{"num_hidden_layers": 21, "head_dim": 32, "norm_eps": 1e-05, "qk_norm": false, "attn_scale": 0.177, "tie_word_embeddings": true, "parallel_block": false, "init_std_o": 0.0625, "lr_mult_o": 2.0, "max_grad_norm": 1.0, "decay_fraction": 0.736, "batch_tokens": 16384, "max_steps": 6257}
Each number is 128 + 24 x the weight over its row's rms, rounded and kept within 0 to 255. Layers, rows and columns count from 0. The size above them is the row's rms in percent of the matrix's.

# layer 4 MLP up, 256x64, rms 0.301, rows 9-61, columns 0-63
size [ 77  86  89  94 101 101 125  98  88  97 105 101  86  98  99 105 106 102  88  99  93 102 109  88 101  91 107 100  98  92 100  75 102 100  99  79  91  84  97  97  96  81  97  95  76  92 102  51 102 104 108 111  93]
[[149 144 136 116 156 131 135 142 134 111 131 128  66 144  72 161 130 124 109  88 154 111 134 162 135 185 135 111 118 123 108  93 142  90 121 106 156 140  98 180 148 123 116 148  96  91 114 163 122 126 170 150 108 137 107 121 149 112 126 120 109 140 146 105]
 [113 155 123 112 180  76 108 128 169 124 101 135 150 110 122 128 118 122 165 161  92 151 164 136 110 148  97 105 106 130 126 135 109  93 105 111 135 193 106 155 132 136 118 122 122 119 125 146 174 123 106 118 157 163 141 125  83 117 143 133 145  94 117 113]
 [171 154 149 144 126 151 121 129  80 109  84  89 138 142 159 149 162 109 144 103 111 112 110 154 123  89  96  65 108 149 131 137 122 176 134 132 121 156 137 120 149 138 116 162  70 153 132 145 111 120 139 119 103 126 121 121 148 134 119 104 148 117 131  91]
 [131 132 128 154 127 136 110 147  99 138  87 121 138 123 109 146 110 137 141 121 150 132 166 148  77 126 141 134 155 119 125 134 107 149 152  84 130 150 131 183 147 100 143 125 116 138 183 127 102 111 111  99 160 116 151 122 116  95  93 133 189 131 162 179]
 [104 146  95 147 156  95 108  94 123 124 105 129 155 122 139 119 122 125 169 111 174 155  97  88 167 116 114 164 151 136 119 105 127 132 108 173 102 108 150 161 115 179 111  93 120 113 111 149 128 130 138 137 151 146 159  87 127 139  98 145 149  84 116 128]
 [170 129 153 129 132 158 114 174 125  99  81  93 131 135 124 173 139 139 139  90 157 171 131 139 140 128 162 113 165  96  90 117 117 159 200 114 130 132 111 116 134 134 143 141 129 124 138 133 100 137 138 107 129 110 121 139 184 153 120 105 132 143 157 129]
 [134 116 129 177 168  99 113 118 100 145 103 111 117 107 123 122 133 129 122 151 110 170 119 113 170  86 139 149  60 146 198 137 131  97 135 126  91 126 141 133 142 108 142 153 105 121 119 132 121 156  97 120 133 140 101 136  89 114 118 133 130 155  84 121]
 [111  83 154 126 110  96 132 169 138 175 129 103 137 122 163 111 154 134 116 149 143 147 132 108 132 149 128 114  83 105 150 152 100  91 150 135 108 136 103 150 137 145 173 142 101 114 123 156 119 148 191 124 127 168  99 156  93 134 135 129 145 147  97 150]
 [107 113 130 140 136 121 130 114 111 165  86 155 144 146  78 116 169 113 123 122 131 112 153 151 132 150  89 148 128 104 106 128 130 172 125 110  82 103 126 155 119 146 154 133 150  64 100 128 126 122 137  81  93 170 129  95 132 107 127 160 146 119 107 153]
 [115 117  88 155 143 124  98 110 144 104  66 166 145 167 135 133 102 146  90 110 175 175 161 139 140  83 108 137 134 163 132 116 150 130 138 132  85 183 131 117 152 147 113 114 137 101 121 100 128 121 114 100 122 146 152 129 104 156 125 121 123 113 127 135]
 [134 139  99 103 117 123 136 164 164 109 165 123 172  85  94 128 113 128  70 124 110 173 137 121 125 105 122 114 178 113 155 108 110 109  83 115 118 146 135 121 119 107  72 126 153 106 127  96 120  98 105 135 114 129 126  97 144 172 130 138 126 141 106 113]
 [145 101 113 123 123 122 127 145 142  63 106 121 131  62 145 124 134 154 152  95 144 140 122 123 136 178 196 144 107 108 144 102 138 122 154 133 117 165 107 120 101 105 122 149 135 132  81 114 115 146 111 101 150 131 109 145 158 139 161  92 137 129 142 114]
 [133  96  91 110 104  65  99 125 110 134 130 140 135 167 149 122 168 106 157 154 123 147 148 147 146 157 125 103  91 123 118 140 142 116 137 119 116  95  58 150 138 148 137 142 151 122 115 158 108  99 189 105 141 126 124 132 115 139 165 133 138 115 103 143]
 [169 160 127 156 133 133 120 116 156 170  76 141  93 138 124 158 129  93 167  89 140  96 149 116 157 124  92 130 141 148 118 135  86 147 161 106 158 131 131 171 138  93 112 102 148 107  90 142 129 134 126  87 107 142 107 148 124 123 113 144 136 125  93 112]
 [ 87 161 126 132 131 135 140  78 134 136 102  83 160 146 126  93 140  96 129 116 140 143 113 126 137 141  71 151 107 105 156 113 113  93 142  99 132 132  76 131 145 151 153 130  87 119 141 123  83 129 158 149 143 108  98 112 152 125  84 117  96 124 104 121]
 [130 107 134 145 120 121 108 103 120 158  98 144 132 152 121 122 112 139  89 101  90 158 101 100 161 108 156 154 115 173 147 120 187  87 141 150 142 134 121 134 109 140 125  76 152 129 102 145 129  95 165 135 124 149 118 126  95 115  80 149 167 117 113 136]
 [157 160 139 106 120 147 118 124 101 103 130 122  84 131 122 138 122 131 133 111  99 169 103 144 168 136 128 120 123  98 145 144 124 122 131 129 148 135 100 141 213 141 135 142 138  98 120 133 110 130 122 126 100 115  88 106 150 141 121 167 170  90 150 189]
 [142 127 102 125  72 130 138 137 127 115 174 147 117 136 103 122 100 167 100  78 100 110 144  88 105 127 119 146  76 145 167 118 109 110 132 118 147 127 154 163 166 135 106 133 147 144  79 152 115 123 112 145 145 100 103 138 103 121  94 119 130 111 156  99]
 [162 130 135 139 124 153 174 145  86 119 141 136 109 147 129 111  94 151  86 163 105  96 167 179 141 122 116 155 168 110  97 113 151 127 128 119 119 149 119 112 148 147 104  91 104 136  85 121 100 102 135 149 156 112 135 134 129  92 151 177 111 116 113 147]
 [117 132 151  80 120 139 132  74 155 134  99 130 126 113 134  98 117  95 145 124 145 126 127 121 169 124 115  75 153  81 104 120 148 142 134 111 161 189 129 121 132  96 103 105 154  59 129 138 131 146 142 106 121 108 135 101 149 115 121 154 140 142 145 116]
 [138 123 122 111 137 117 158 130 129 144 124 183 115 125 112 134 157  95 121 140 136  96 152 185 114 114 137 129 170 160 152 117 129 137 149 107 107 107  96 136 160 114 119  95 131 117 177  99 104 139  98 132 124 114 120 145 104  65  68 141 136 131 133 163]
 [119 109 147 101 126 167 143 130 126 115 151 146 137 120 174 141 120 135 166 121 109 140 152 140 142  72 127 111 137 174 152 136 131 126 168  93 102 147 157 127 172 134 148 148 168 131 124  91 132 105  75 122 144  81 135  87 118 145 126 113 162 115 140 100]
 [163  73 147 126 173 117 147 177 137 167 122 143 123 123 119 135 152 101 114 138 136 145 155 123 141 143 121 121 128 132 144 109  67 139 113 121 151 115 128 145 171 130  80 168 175 121  96  87 115 126 125 102 138 115 120  81 117 140 121 130 107 161 113 144]
 [112 126 130 115 135 105 135 106 139 126 154  95 169 182 126 141 140  90 127 126 130 172 167 137  94 128  75 151  74 164 126 131 148 124  95 154 142 143 134 132 119 124 107 116 138 117 184  87 111 142 129 149 152 136 137 146  93 104 122 157 138  96 148 144]
 [105 169 117 152 116 132  76 149  80 116 151 135 137 123 121 137 140 115 163 139 111 130 126 125 100 124 140  72  84 134 135 195 101 125 113 146 125 110 121 112 141 169 120 129 168 108 105 117  97 135 104 107 148 115 144 163 125 162 118 121 166 120  92 137]
 [ 69 153 101  94 143 135 179 151 116  98 101 111 108 176 135 104 139 140 117 135 137 113 142 125 129 146 142 163 133 118 130  76 124 143 125 100  99 140 124 144 191 115 127 125 102 131 127  97 125  76 120 158 152 154 103 136 153 139 116  95 133 152 136 147]
 [136 131 160 134 101  92 158  98 180 140 111 137 151 131 172 120 128 118 172 122 129 106 121 153 110 171 128 153 178 136 172 117 141 124 136 143 149 132 116 184  79 120 130 155 120 142 127 149 132 120 154  99 135 130 121 165 156 118 140  84 132 142  95 130]
 [166 125 152 155 135 165 132 121 137 156 118 161 110 102 136 119 107 152 133 124 107  81 112 151 208  92  88 116 137 143 109 114 135 150  91  83 136 111 156 168 126 109 130 118 140  97 135 118  98 119 136 132 105 115 129 124 141 116 141 167 150  95 113 104]
 [ 53 132 101 143 117  99 122 138  99 128 142 106 104 116 127 141 114 127  85 166 178 120 125 113  87 102 157 118 144 126 102 125 129 129 148 163  71 140 121 135 110 141 147 136  86 103 129 158 122  86 112 125 137 116 137 122  82 135 114 151 138 104 109 110]
 [149 146 135 136 126  86 111 134 164 192 149  99 142 110 159 147 169 124 116 136 116 142 134 118 120 153  99 153 125 120 166  87 186 114  87 148  77 158 151 139 126 140  90 105 137 117 115 149  97 134 143 118 151 139 120 162  97 135 154 118 127 132 126 115]
 [ 97 120  87 122 139 180 125 146 136  94 122 142 171 140 133 116  93 133 140  76 155 140  87 143 125 134 124 102 145 138 167  95  85 131 137 125 129 122 109 155 167 107 119 139 122 123 147 140 129 110 132  84  98 109  91 147 175 158 116 127 132 126 177 123]
 [106 134 133 133 134 126 171 133 115 173 186  80 132 157  99 108 106 106 151  77 119 121 152 114  98 129  92 155 115 176 143 147 123  99 136 125 139 142 115 137 114 127 122  95 129  98 115 126 116 130 131 146 126 128 102 137  66  99 148  99  95 126 102 150]
 [137 162 145 118 122 183 132 138  98 155 135 132 172 118 147 130  86 139 139 189 130 100 130 141 142 133 100 117 137 155 149  92 204 126 138 157 125 131 119 171 102 130 112 136 156 137 129 141 150 154 105  96 121 128  97 148 129 101 138 149 145 133 101 151]
 [ 99 158 166 117 111 120 113 116 117 131  95 134  76 140 126  92 119 126  95 115  81 155 152 129 129 165 108 119 124 152 176 160 135 117 109 127  82 163 141 165 142 143 111 115 130 111 133 171  91 176 155 124 116 142  99 124 135 125  86 127 134 119 155 126]
 [155 140 179 164 115 134 139 138 109 177 141 133 153 122 137 114 109 173 112  94 101 173 138 149 153 181 124 117 130 133 136 149 138 141 125 113 142 100 145 157 170 130 136 154  91 133 110  82  91 147 137 131 126  92 117 110 135  97 104 121  87 105 137 128]
 [163 155  91 130 183 120  88 147 139 139  91 119 156 164 153 110 130 150 150  90 122 145 114 146 124 149 140 125 139 149 108 122 120 125 126 164 150 121 109 120  98 107 108 129 179  80 133  87 122 104 131 120  91 147 166  96 156 113 128  86 135 112 143 126]
 [122 165 115 101 117  72  90 119  95 119 120 125 201 119 145 144 166  99 117 132 124 137 134 124 109 119 129  94 145 118 103 123 162 102 109 166 155 106 120 135 128 147 172 162 115 112 148 163 130 124 136 133 168 108 131 125 152 133 111 157 170 101 117 143]
 [145 119 118 134 114 134 137 147 121 110 155 139  88 117 147 174 159 137 144 188 123 121 147 107 141 116 148 103 151 127 160 144 131  67 118 134 139 112 145 146 163 105 112 137 115  85 141 137  86 113 130 144 119  95 169 167  86 153  92 138 116 152  96 136]
 [145  97 120 140 123 151  84 109 117 120  93 157 148 112 103 129 142 110 134 171 100 115 153 149 172 156 104 113 106 141 130 104 149 158 106  95 128 123 120 129 113 126  91  97 128 124 118 182 146 128 159 155  97 126 143 104 162 148  96 175 160 137 102  99]
 [128 160 121 102 102 125 158  94  91  97 177 125 133 123 160 126 184 149 120 111 129 141  85 135 129 150 167 132 125 112 139 136  91 140 131 106 154 154 113 167 133 123 143 127 138 141 140  95 165 132 152 160 156 123 151  92 155 160  90  92 137 154 142 136]
 [153 141 106  96 115  94 183 109 145 126 111 139 113 133 113 108 182 161 146 151 192 140 123 142 134 144 115 104 139 128 142  90 119 155  97 115 147 146 136 110 101 173 115 112 139 100 147 119 114 128 161  76 159 147 139 164 126 136 128  95 132 130 121 105]
 [130 134 103 166 137 100 131 144  74 130 121 101 108 141  98 154  99 128 168  94 157 144 145  93 122 135 158 155 164 145 148 127 115 119  77 140 124 145 125 176 151 168 160 116 127 118 115 127  88 119 101 124  67 140 139 128 113 111 136 116 110 134 131 162]
 [193  94 130 127 120 145 148 139 135 133 177 131 111 122 153 175 111 139 136 137 122 131 147 162 116 148 118 133 136 154 102 159 173 107 122 104 124 136 136 130 125 136 130 125 116 128  88  89  97 124 117 131 139 108 184 103 136 123 183 137 128  94  76 151]
 [113 186 108 120  84 168 143 138 122 131 129 143 152 108  97 152 117 142 105 115 176 106  85 133 122 158 108 119  94 140 134  63 126 132 126 138 149 115 139 151 139 118 159  81 128 104 177 124 124 155 105 121 132 102  86 141 124 145 118 103 149 119 147 137]
 [ 96 125 118 113 153 143 147  97 107  96 144 127 112 124 117 130 142  85 135  90 119 147  99 123 132 134 135 145 122 155 132  91  97 174 118 109 120 103 146 143 122 167 144 176 126  68  98 100 123 147 138 117  87 145  85 100 139  97 114 129  85 146 140 158]
 [136 126 150 150 139 119 167 160 143 127 149 129 134 112 117 105 163 132 151 137 144 121 142 131 107 156 149 142 114 127 187 116 132  64 125  99 154 151 121 144 144  91 119  69 111 115 170 167 105 149 141 180 150 110 127 178 117 116 122 127 105 125 133 134]
 [104  81 171 128 134 100 175 116  99 120  77 134 154 108 119  96 111 141 129 181 157 105 100 105 106 102 111 116 136 115 113 133 130 123 167 138 144 124 156 112 163 160 141 149 117 106  99 139 157 164 138 103 109  74 123 132 148 128 130 132 111 127 100 112]
 [162 113 149 100  80 122 136 144 140 125 140 142 104  92 117  99 117  92 136 108 118 140  79 136 159  51 121 137 126 140 148 143 158 139 142 145 115 147 141 153  92 112 111  89 104 113 102 138 120  99  81 141 113 103 129 114 133 171  91 137 118 114 140 137]
 [102 130 140 126 134 126 129 130 128 128 138  85  96 109 117 155 118 135 104  98 104 149 135 107 149 152  96 144 118  99 122 119  89 120 107 116 149 102 110 147 170 143  80  86 107 149 146 120 124 128 163 108  42 154 146 125 113  93 103 125 170 124 137 128]
 [ 69 154 122  92 151 174 154 120 114 121 119 117 141 142 126 149 154 129 128 127 116 179  96 141 125 159 175 172 149  79 125 122 142 136  96  92 126 136 112 136 154 112 155 106 107 100 126 125 134 105 184 140 135 159 114 141 152 146 149 130 113 108 145 147]
 [115 129 165  99 156  96 119 127 133 154 141 105 129 147 143 112 144 117 123  44 155 121 137 130 159  91 147 132 149 136 162 131 104 122 149 155 140 135 161 172 163 141 145 114  91 132 123 118 124 121 119 157  87 150 120 175 134 158 169  97 114 118 120 127]
 [152 148 133 102 126 169  76 109 129 112 157 112 158 103 185 155 142 120 125 115 138 164 144 135 155 119 150  93 123 151  91 101 104 135  95 120 146 163 131 132 122 156 107 140 128 143 166 109  97 129 122 163 111 135 122 169 162 117 108 155 125 146  80 134]
 [134 126 132 109 110 170 140 136  98  93  89 146 105 174 152 130 158  73 137 128 125  81 122  98 117  97 166 131 171  95 111 121 105 176 112 135 112 128 123 145 129 117 149 116 118 128 150 109  76 117 102 138 111 145 129 160 112  87 121 144 127 104 122 147]]
# layer 4 MLP down (transposed), 256x64, rms 0.0857, rows 9-60, columns 0-63
size [ 80  85  87  84 107  93 115  91  86  86 108  89  83  87 105  98  97 102  97 106  88  95 108  86 112  94 101  98 102  99  97  73  86  98  94  99 101  92  94  89  90  93  95  84  73  86  93  79  97  92 104 117]
[[118 192 104 100 128 153 116 118 161 101 141  87 131 149 125 114 141 106 148 155 144 149 112 107 125 142  96 138 113 155 159 102  96 110 131 114 142 121 170 131 184 123 152 106 121 145 106 161 167 107  99 183 156 121 109 127 145 150 132 141 135  98 110 137]
 [140 152 116 140 115 116 141  93 161 116  95  89 123 101 142 103 133  90 145 156 189 115 115  68 142 160 131  89 136 150 141 161 115 110 104 154  96 117 106 107 102 132 125 145 149  98 118 129 142 140 135 166  94 131 163 138 120  94 108 128 143 101 136 102]
 [ 93  65  95 157 148 130 180 112 138 143 112 169 134 135 149 136 157 138 113 128 151  96  72 119 123 187 102 153 131  97 122 113 109 131  93 147 144 128  79 142 121 142 127 120 151 151 117 106 133 139 141 117 121 130 162 114 124 137 163 124 106 157 139 141]
 [141 138 158 165 116 150 142 101 119 143 166 136  95 113 172 129 140 133  99 185 144 154 134 120  87 130 122 157 147 129 158 142 131 165 114 153 118 124 147 121 162  99 123 160 109 117 114 142 154 100 146 112 111 145 193 127 183 122 146 124 120 119 162 142]
 [153 159 133 133 161 168 145 117 121 147 126 113 114 138 168 135 119 138 135 132 169 123 121  88 169 115 177 128 164 156 168  96 122  77 127 143 104 115 101 146 199 103 131 127 117 132 122 148 124 136 132 148 125 156 109 112 111 124 155 112 108 105  87 142]
 [105 107 100 145  83 123 119 170  86 136 130 119 128 133 120 143 147 147 126 141 102 133  86 120 124 115 106 148 128  98 154 153 115 138  87 136 110 144 148 102 121 122 125 123 146 105 125 107 144 107 207 101 105 129 119  96  57 131 154 156 141 148 116 107]
 [134 138 105 103 136 151 129 110 182 130 150 129 165 137 111 110 136 158 164 104 145 137  95 130 133 164 154 115 122 125  94 146  91 113 144 132 138 101 134 151 134 163 150 130 146 148 109 203 108 129  98 106 158 115 119  89 149 159  77 131 103 129 138 144]
 [165 172 131  99  78 131 153 127 125 121 179  93 121 145 116 132 119 158 126 169 146  92 113 133 121 185 121 116 139 101  80 117  85 129 110 139 143 132 154 134 147 122 136 110 127 148 120 122 170 104 136 134 137 116  81  86 109 159 122 113 130  95 120 127]
 [120  88 165 130  85 116 127  94 126 121 166 121 125  62 140 102 107 122 146 144 139  89 168 168 104 133 134 158 163 135 171 122 148 131  88 152 157  89 150 127 156 136 112 110 163 134 103 129 129 105 118 105 130 127 165 128  98 156 123 122 124 115 130 143]
 [172 103 124 134  65  80 114 102 118  76 102 179  97 136 137 121 115 115 134 142 122 159 142 132 105 100 136 114 140 146  99 134 141 135 119  93 113  94 108 110 155 100 143 149 133  95 101  80 127 121 154 111 143 156 146 119 114 131 165 105 129 121 141 153]
 [135 118 153 110 115 115 140 132 118 146 121 164 149 134 127 100 154 104 129 124 148 126 105 110 147 133 148  82 102 148 122 140 165 104 132 155  83 145 125  96 107 124 163 128 147 139 110 121 130  81 196  51 151 104 143 136  99 135 123 158 134 151 146 138]
 [118 184 132 142 146  84 104  98  97 143 100 136 187 132 132 106  82 148 104 120 137 122 136 117 154  92 128  61 120 162 122 140 153 140 141 167 145 156 123 133 132 145 141 115 105 128 109 143 128 111 127 121 116 142 146 160  96 171 101 141 152 125 110 117]
 [131 136 129 173 160 110 119 130  88  62 116 153 142 148 112 133 151 122 162 143 147 116 107 192 120 104 144 112 118 113 146  68 113 106 155 101 116 112 134 118 105 118 168 154 116 122 136 131 142  94 139 114 107 113 114 100 136 130 145 122  78  92 129 139]
 [ 96 107 106 111 133 134 147 143  72 133 183 112 157 154 129 106 156 162 168 139 104 132 133 119  93  77 145 103  79 108 124 153 187 109 148 136 154 138 119 124 142  88 131 109 117 140 139 134 151 146 121 136 120 136 107 113 141 134 125 143  87 120 160 142]
 [165 114 121 128 102 118 139 110 104 135 121 114 100 108 162 100 109 129 114 140 142  80 133 112 105 107 120 101 132 143 121 100 140 138 115 168 108 126 109  76 157  50 127 116 149 152 137  96 140 140 118 122 149 141 106  82  96 131 164 112 128 127 106 176]
 [107  75 109  99 150 139 122  98  99 131 127 113 177 124 117 115 194  98 138 149 137 164 155 129 126 116 161 139 184 131 118 148 112 114 159 140 115 137 127  93 133 113 136 133 123 171 164 108 125  81 135 116 147 128 133 149 139  94 123 140 123 153 136 171]
 [145 136 139 141 120  98 158 117 145 129 124 150 117 122 123 164 120 124 174 128 116 134 120 129  87 124 133 154 135 195 118 123 129 108 112 108 118  97 185 110 108 156 108 115 136 181 135 172 103 114 154 158 189 135 132 112 120  92 115 125 107 139 104  98]
 [114 129 125 110 172 139 121 141 114 129  90 107 160  93 149 122 147 147 141 121 160 137 112 151 142 104 166  94 114 154 104 120 183 152 146 140 107 145 151 100 117 136 154 121  90 120 178 149 107 103 110 164 155 131 133 121 168 103 152 141 119  90 101 163]
 [149 150  99 144 114 124 146 105 172 147 129 108  75  62 127 139 115 153 138 115 132 108 105 123 122 115 103 159 146 125 169 119  98 132 107 157  95 126 132 134 162 165 101 108 134 171 153 140 131 123 137 120 175 112 115 100  98 104 166 120 129 104 110 154]
 [130 104 119 120 103 159  97 152 161 130 151 117 154 139 132 158 127 126 107 126 135 149 119  85 158 110 215 156 121 117 154 145 149 143 131 129 134 150 160 149  92 123 149 112 109 138 173 138 127 104 129 131 143 132 125 136 135 104 120  51  94 124 130 133]
 [ 95 162 134 157 151  98 105 145 126 115 115 130 130 112 166 138 135 141 140 112  88 177 151  98 101 115 101 157 135 106 155 131 142 121 104 101 128 126 168 103 116 179 130  76 112 127 149 125 132  59 175 124 126 114 100 134 146 121 138 118 147 153 121 126]
 [116 169 125 133  94 133 153 120 133 138 132 109  99 133 121  98 150 132  93 115 120 119 118  80  98 126 123 124 129  83 105 180  75 109 121 136 124 122 124 135 126 129 119 114  71 109  90 131 132 142 164 185 115 126 103 177 138 104 127 120 137 112 149 170]
 [ 80 133  72 129 194 132 151 127 116 141 115 111 123 116 144  88 105 134  95 128 141 154 145  96 144 127 110  73 116 165 126 152 109 130 105 118 139 138 166 117 105 125 117 154 152 154 104 129 116 112 131 140 121 146 129 184 151 133 121 109 157 169 122 103]
 [120 108 111 150  87 165 145 106 120 138 117 140  93 121  97 146 130 122 169 121 160 116 130 121 110 124  72  94 131 159  97 134 114 136 136 128 170 149 107  99 116 118 152 151 153 138 116 188 117 142 133  92 129 181 101 113 134 115 150 101 172 132 129 157]
 [164 161 126 145 155 124 135  81 158 130 136 139 113 159  90 143  79 146 134  97 123 173 125  98 129 101 128 160 111 110 134 154 122 145 113 125 124 119  84 113 122 141 152 154 137 124 177 140 137 102 154 131 182 164 134 109 149 101 154 147 103 168 132 122]
 [114 137 125 149 130 170 130 147 101 122 120  85 126 131 152 129  85 128 135 174 116 124 121 110  95  99 145 119 114 118 151 143 116 152 111 156 104 139 109  82 144 159 132 126 115 176 133 153 149 128 151 120 137 107  67 147 142  89 161 132  92 135  84  87]
 [115 183 132 123 157 122 130 105 114 151 169 142  89 115 103 155 138 119  74 106 118 148 155 134 120  85 119  96  76 119 106 121 173 112 127 168  99 147 134  90 116 126 122 128 123 112 103 128 149 124 102 113 138 130 122 118 145  86 118 166 159  92 108 127]
 [152 144 149 108 121 146 136 114 149 137 160 143 141 132 131 115 130 139 174  99 109  73  96 149 146 164 165 103 135 126 132 152 149 129 118  95 104  77 152 119 140 123 133  82 129 151  88 130 125 116 149 165 191 131 139 129 154 122 134 103 163 118 141  92]
 [215 174  94 132 135 144 137 101 184 131 124 139 147 170 112 111 105 110 120 119 145 106 141  98 159 138 124 148 135 125 159 141 114 117 118 120 182 130 105 130 126 116  99 120 159 151 130 130 146 115 159 133 132 159 146 127 138  85 121 129 159 145 158 136]
 [106 151 104 112 141 141 133 140 129 173 114 149 126 123 162 112 146 131 128 142 138 120 162 132 131 118  83 103 113 127  89  60 151 122 126 161 109 115 113 117 122 123 135 132 153 168 192 139 128 131  80 114 133 166 116 136 160 110 124 152  92 136 180 117]
 [134 156  93 127 154 135 114 168 100 118 131 165 119 160 118 147 139 141 119 129 112 144 106  98 126  92 114 164  80 142 127 108 122 141 171 109 128 132 106  91 145 105 113 143  76 114 120 126 185 158 169 140 168 116 134 101 137 161 113 120 122 100 162 118]
 [146 168 179 147  57 124 102 127 112 124 160 126 122 150 106 129 133 118 153  90 106 175 105 149 109 125 135  96 127 101 114 131 106  74  98 129 172 105 117 133 147 116 168 116 143 153 125 133 133 136 151 116 146 144 156 139 124  85 146 110 111 155 119 127]
 [150 162 148 132 171  99 131 129 128 120 196 158 127 113 127 124 139 134 127 113 107 120 152  96 145 126 179 179 142 117  80 133 132 145 126 159 122 115 152  90 162  92 130 123 151 145  93 121  95 137 124 166 126 111 161 104 125 111 154 113 109 119  97 110]
 [141 134  92 108 129 162 111  84 172 125 141 112 120 116 151 111 132 119 133 155 138 127 117 110 129 151 124 142 151 122 126  76 121 143 111 142 120 144 106 121  67  96 128 134 161 142 169 126 138 102 128 136 160 166  88 168 143  83 159 101 107 122  86 153]
 [169 162 149 155 101 155 120 154 123 143 111 113 128 101 123 182 116 141 115 147  90 184 152 134 128 179 114 130 149 145 115 120 193 138 143 129  99  90 116 123 146 131 144 115 136 156 142 149 101 101 166 149 159 144 134 104 126 131 112 144 108 141 126  98]
 [164 130 100 149  99 150 145 114 132 126 173 127 133 123 142 120 154 124  90 130 145 120 130 116 149 141 142 161 101 129 149 124  76  68 131 125 172 125 109 140 145 121 112 125 180  90 126 114 117 140 110  84 136 152 144 102 192 154 115  98 123 121 155 123]
 [134 105 127 136 112 151 160 145 127 111  82 150  83 146 138 112 118 179 171 118 123 158  79  89 115 124 129 166 117 132 133 121 118 110 136 125 132 121 154  84 159 136 145 139 149 100 127 124 125  93 143 176 171 170 116 132 126 107 154 127 132 145 139 175]
 [152 141 101 140 113 154 144 105 130  79 128 106 145 116 109 105 104 146 122  62 117 121 153 141 150 143 124 110 101 112 130 147 107 150  69 124 118 124  91 147 137  92  88 132 115 147 107 108 135 119  92 143  88 126 126 104 100  97 139  77 131 146  97 150]
 [134 103 133  86 126  93 109 141 123 167 114 137 121 140 108 154 127  98 132 113 165  83 104 122 132 104  96  94 121 155 116  93 147 126 140 143  94 120 124 110  80 119 131  93 124  90 138 183 119 149 159 143 136 151 177 128 146 129 113 119 152 118  76 121]
 [145 136 126 133  77 140 120 103 130 120  86 152 126 156 143 131 103 129 113 140 153 153 160 142 107 144 107 110 101  77 153  98 137 141 105 157  97  94 143 122 146 129 106 114 139 114  92 158 104 152  82  98 114 153 106 149  91 135 165 122 137 135 118 186]
 [ 65  86 107 137 132 166 118 157 118 144 114 128 138 165 126 141 113 102 158 118 153 129  97 128 133 100 199  73 154 109 105 113 106 120 153 159 108 108 121 116 136 136 148 141  80 121 143 126 125 147 129 104 150 127 152 122 124 139 149 163 111 145  96 139]
 [113 145 123 163 101 118 161  97 119 150 145 110 147 136 117 126 111  99 125 137 160 130 139  85 107 135 157 153 146 127 125 190 146 136  98 151 109 167 146 147 116 126 124  75 129 123  93 149 113 109 146 150 112 165 115 165 102 101  99 137  74  93 127 133]
 [122 174 138 130  96 110 113 136 151 137 105 141 120 135 148 125  94 123 138  79 125  94 157 129  98 144 151 175 153 149  94 168 139 150 120  96 137  98 144 103 141 116 130 100 168 152 162  93 104 133 170 159 118 123 116 118 130 139 151  84 129  97 121 162]
 [113  96  90 100 130 123  93 161 129 122 138 162 143 131 119 135 132 136 126 192 114 157 113 132 173  80 160 139 122  87 134 157 152 121 143 146  88 187 135 125 107 156 111 147 122 125 123 113 132 144 190 122 119 112 151  96 130 119 106 134 116 152 129 117]
 [167 103 125 104 106 151 117 167 132 128 145 130 126 116 162  69 119 138  78 165 132 116 139 122 132 143 136 142 146 142  88 156  92  96 141 159 135 105 100  90 135 134 113 128 126 196 115 139  84 137  92 144 149 145 150 139 143 149 144 154 131 138 142 120]
 [130 139  97 143  96 173 161 126  95 124 150 130 152 102 116 137 140 102 100  98 127 132 147 101 101 138 118 103 135 174 114 151 112 150 118 126 121 133 145 180 106 151 119  84 114 157 103 135 125 162 168 112 156 154 104 133 125  93 121  86 172 108 109 155]
 [148 182 121 125 147 158 127 148 101 112 116 124 189 182  96 128 143 142 129 137 115 148 139 143 127 135 138 147 116 122 112 133 129 132 146  99 116 168 160 132 127 164 121 115 100 146 136 124 126  69 108  74 105 113 126 112 109 161  67 148 122 138 144 116]
 [ 87 158 175 123 119 125 182 120 149 136 116  88 164  85 142  96 108 100 130 112 142 110 150 160 113 122 128 108 148 159 151  94  84 122 126 143 159 149 102 126 157 133 164 126 139  91 150 153 139 150 130 133 110 147 136 140 123 160 116 143 144 118  83 155]
 [133 120 138 139 124 154 100  72 131 100 158  86 116 102 128 124 113 171 106 135 130 102 119 129 115 129 116 177 156 134 142 119 190 106 100 126 134 110 139 148 104 162 122 118 147 117 152  86 105  74 109 147 105 115 118 165 118 137 157 138 155 103 158 121]
 [117 132 136 124 122 127 153 165 179  88 152 147 125 136 143 132  95 133 129 150 149 112 122 130 124 125 108 108  99 166 179 128  89 124 131 142 147 131 137 105 182 164 116 116 130 157 151 119 110 128 118  60 167 115 128 111 122 148  90 141 146 128 182 113]
 [129 168 137 150 130 164 127 161 121  88 120 128 166 163 101 136 110  93 142 155 121 133 113 164  89 129 179 110  89 152 132 129 114 172 134 121 132 109 131 103 171 168 151 132 135 101 131 131 106  97 147 127 187  99 129 145 136 121 112 142 138 139  94 115]
 [ 80 157 140 130 122 123 122 127 102  83  89 113 134 169 112 137 108 126 139 178 125 159 146 124 134  79 111  99 128 144  71 151 158 111 141 107  95 140 164  82 121 132 171 120 104 155 143 127 125 137 155 123  95 130 157 114 104 113 139 132 116 153 146 118]]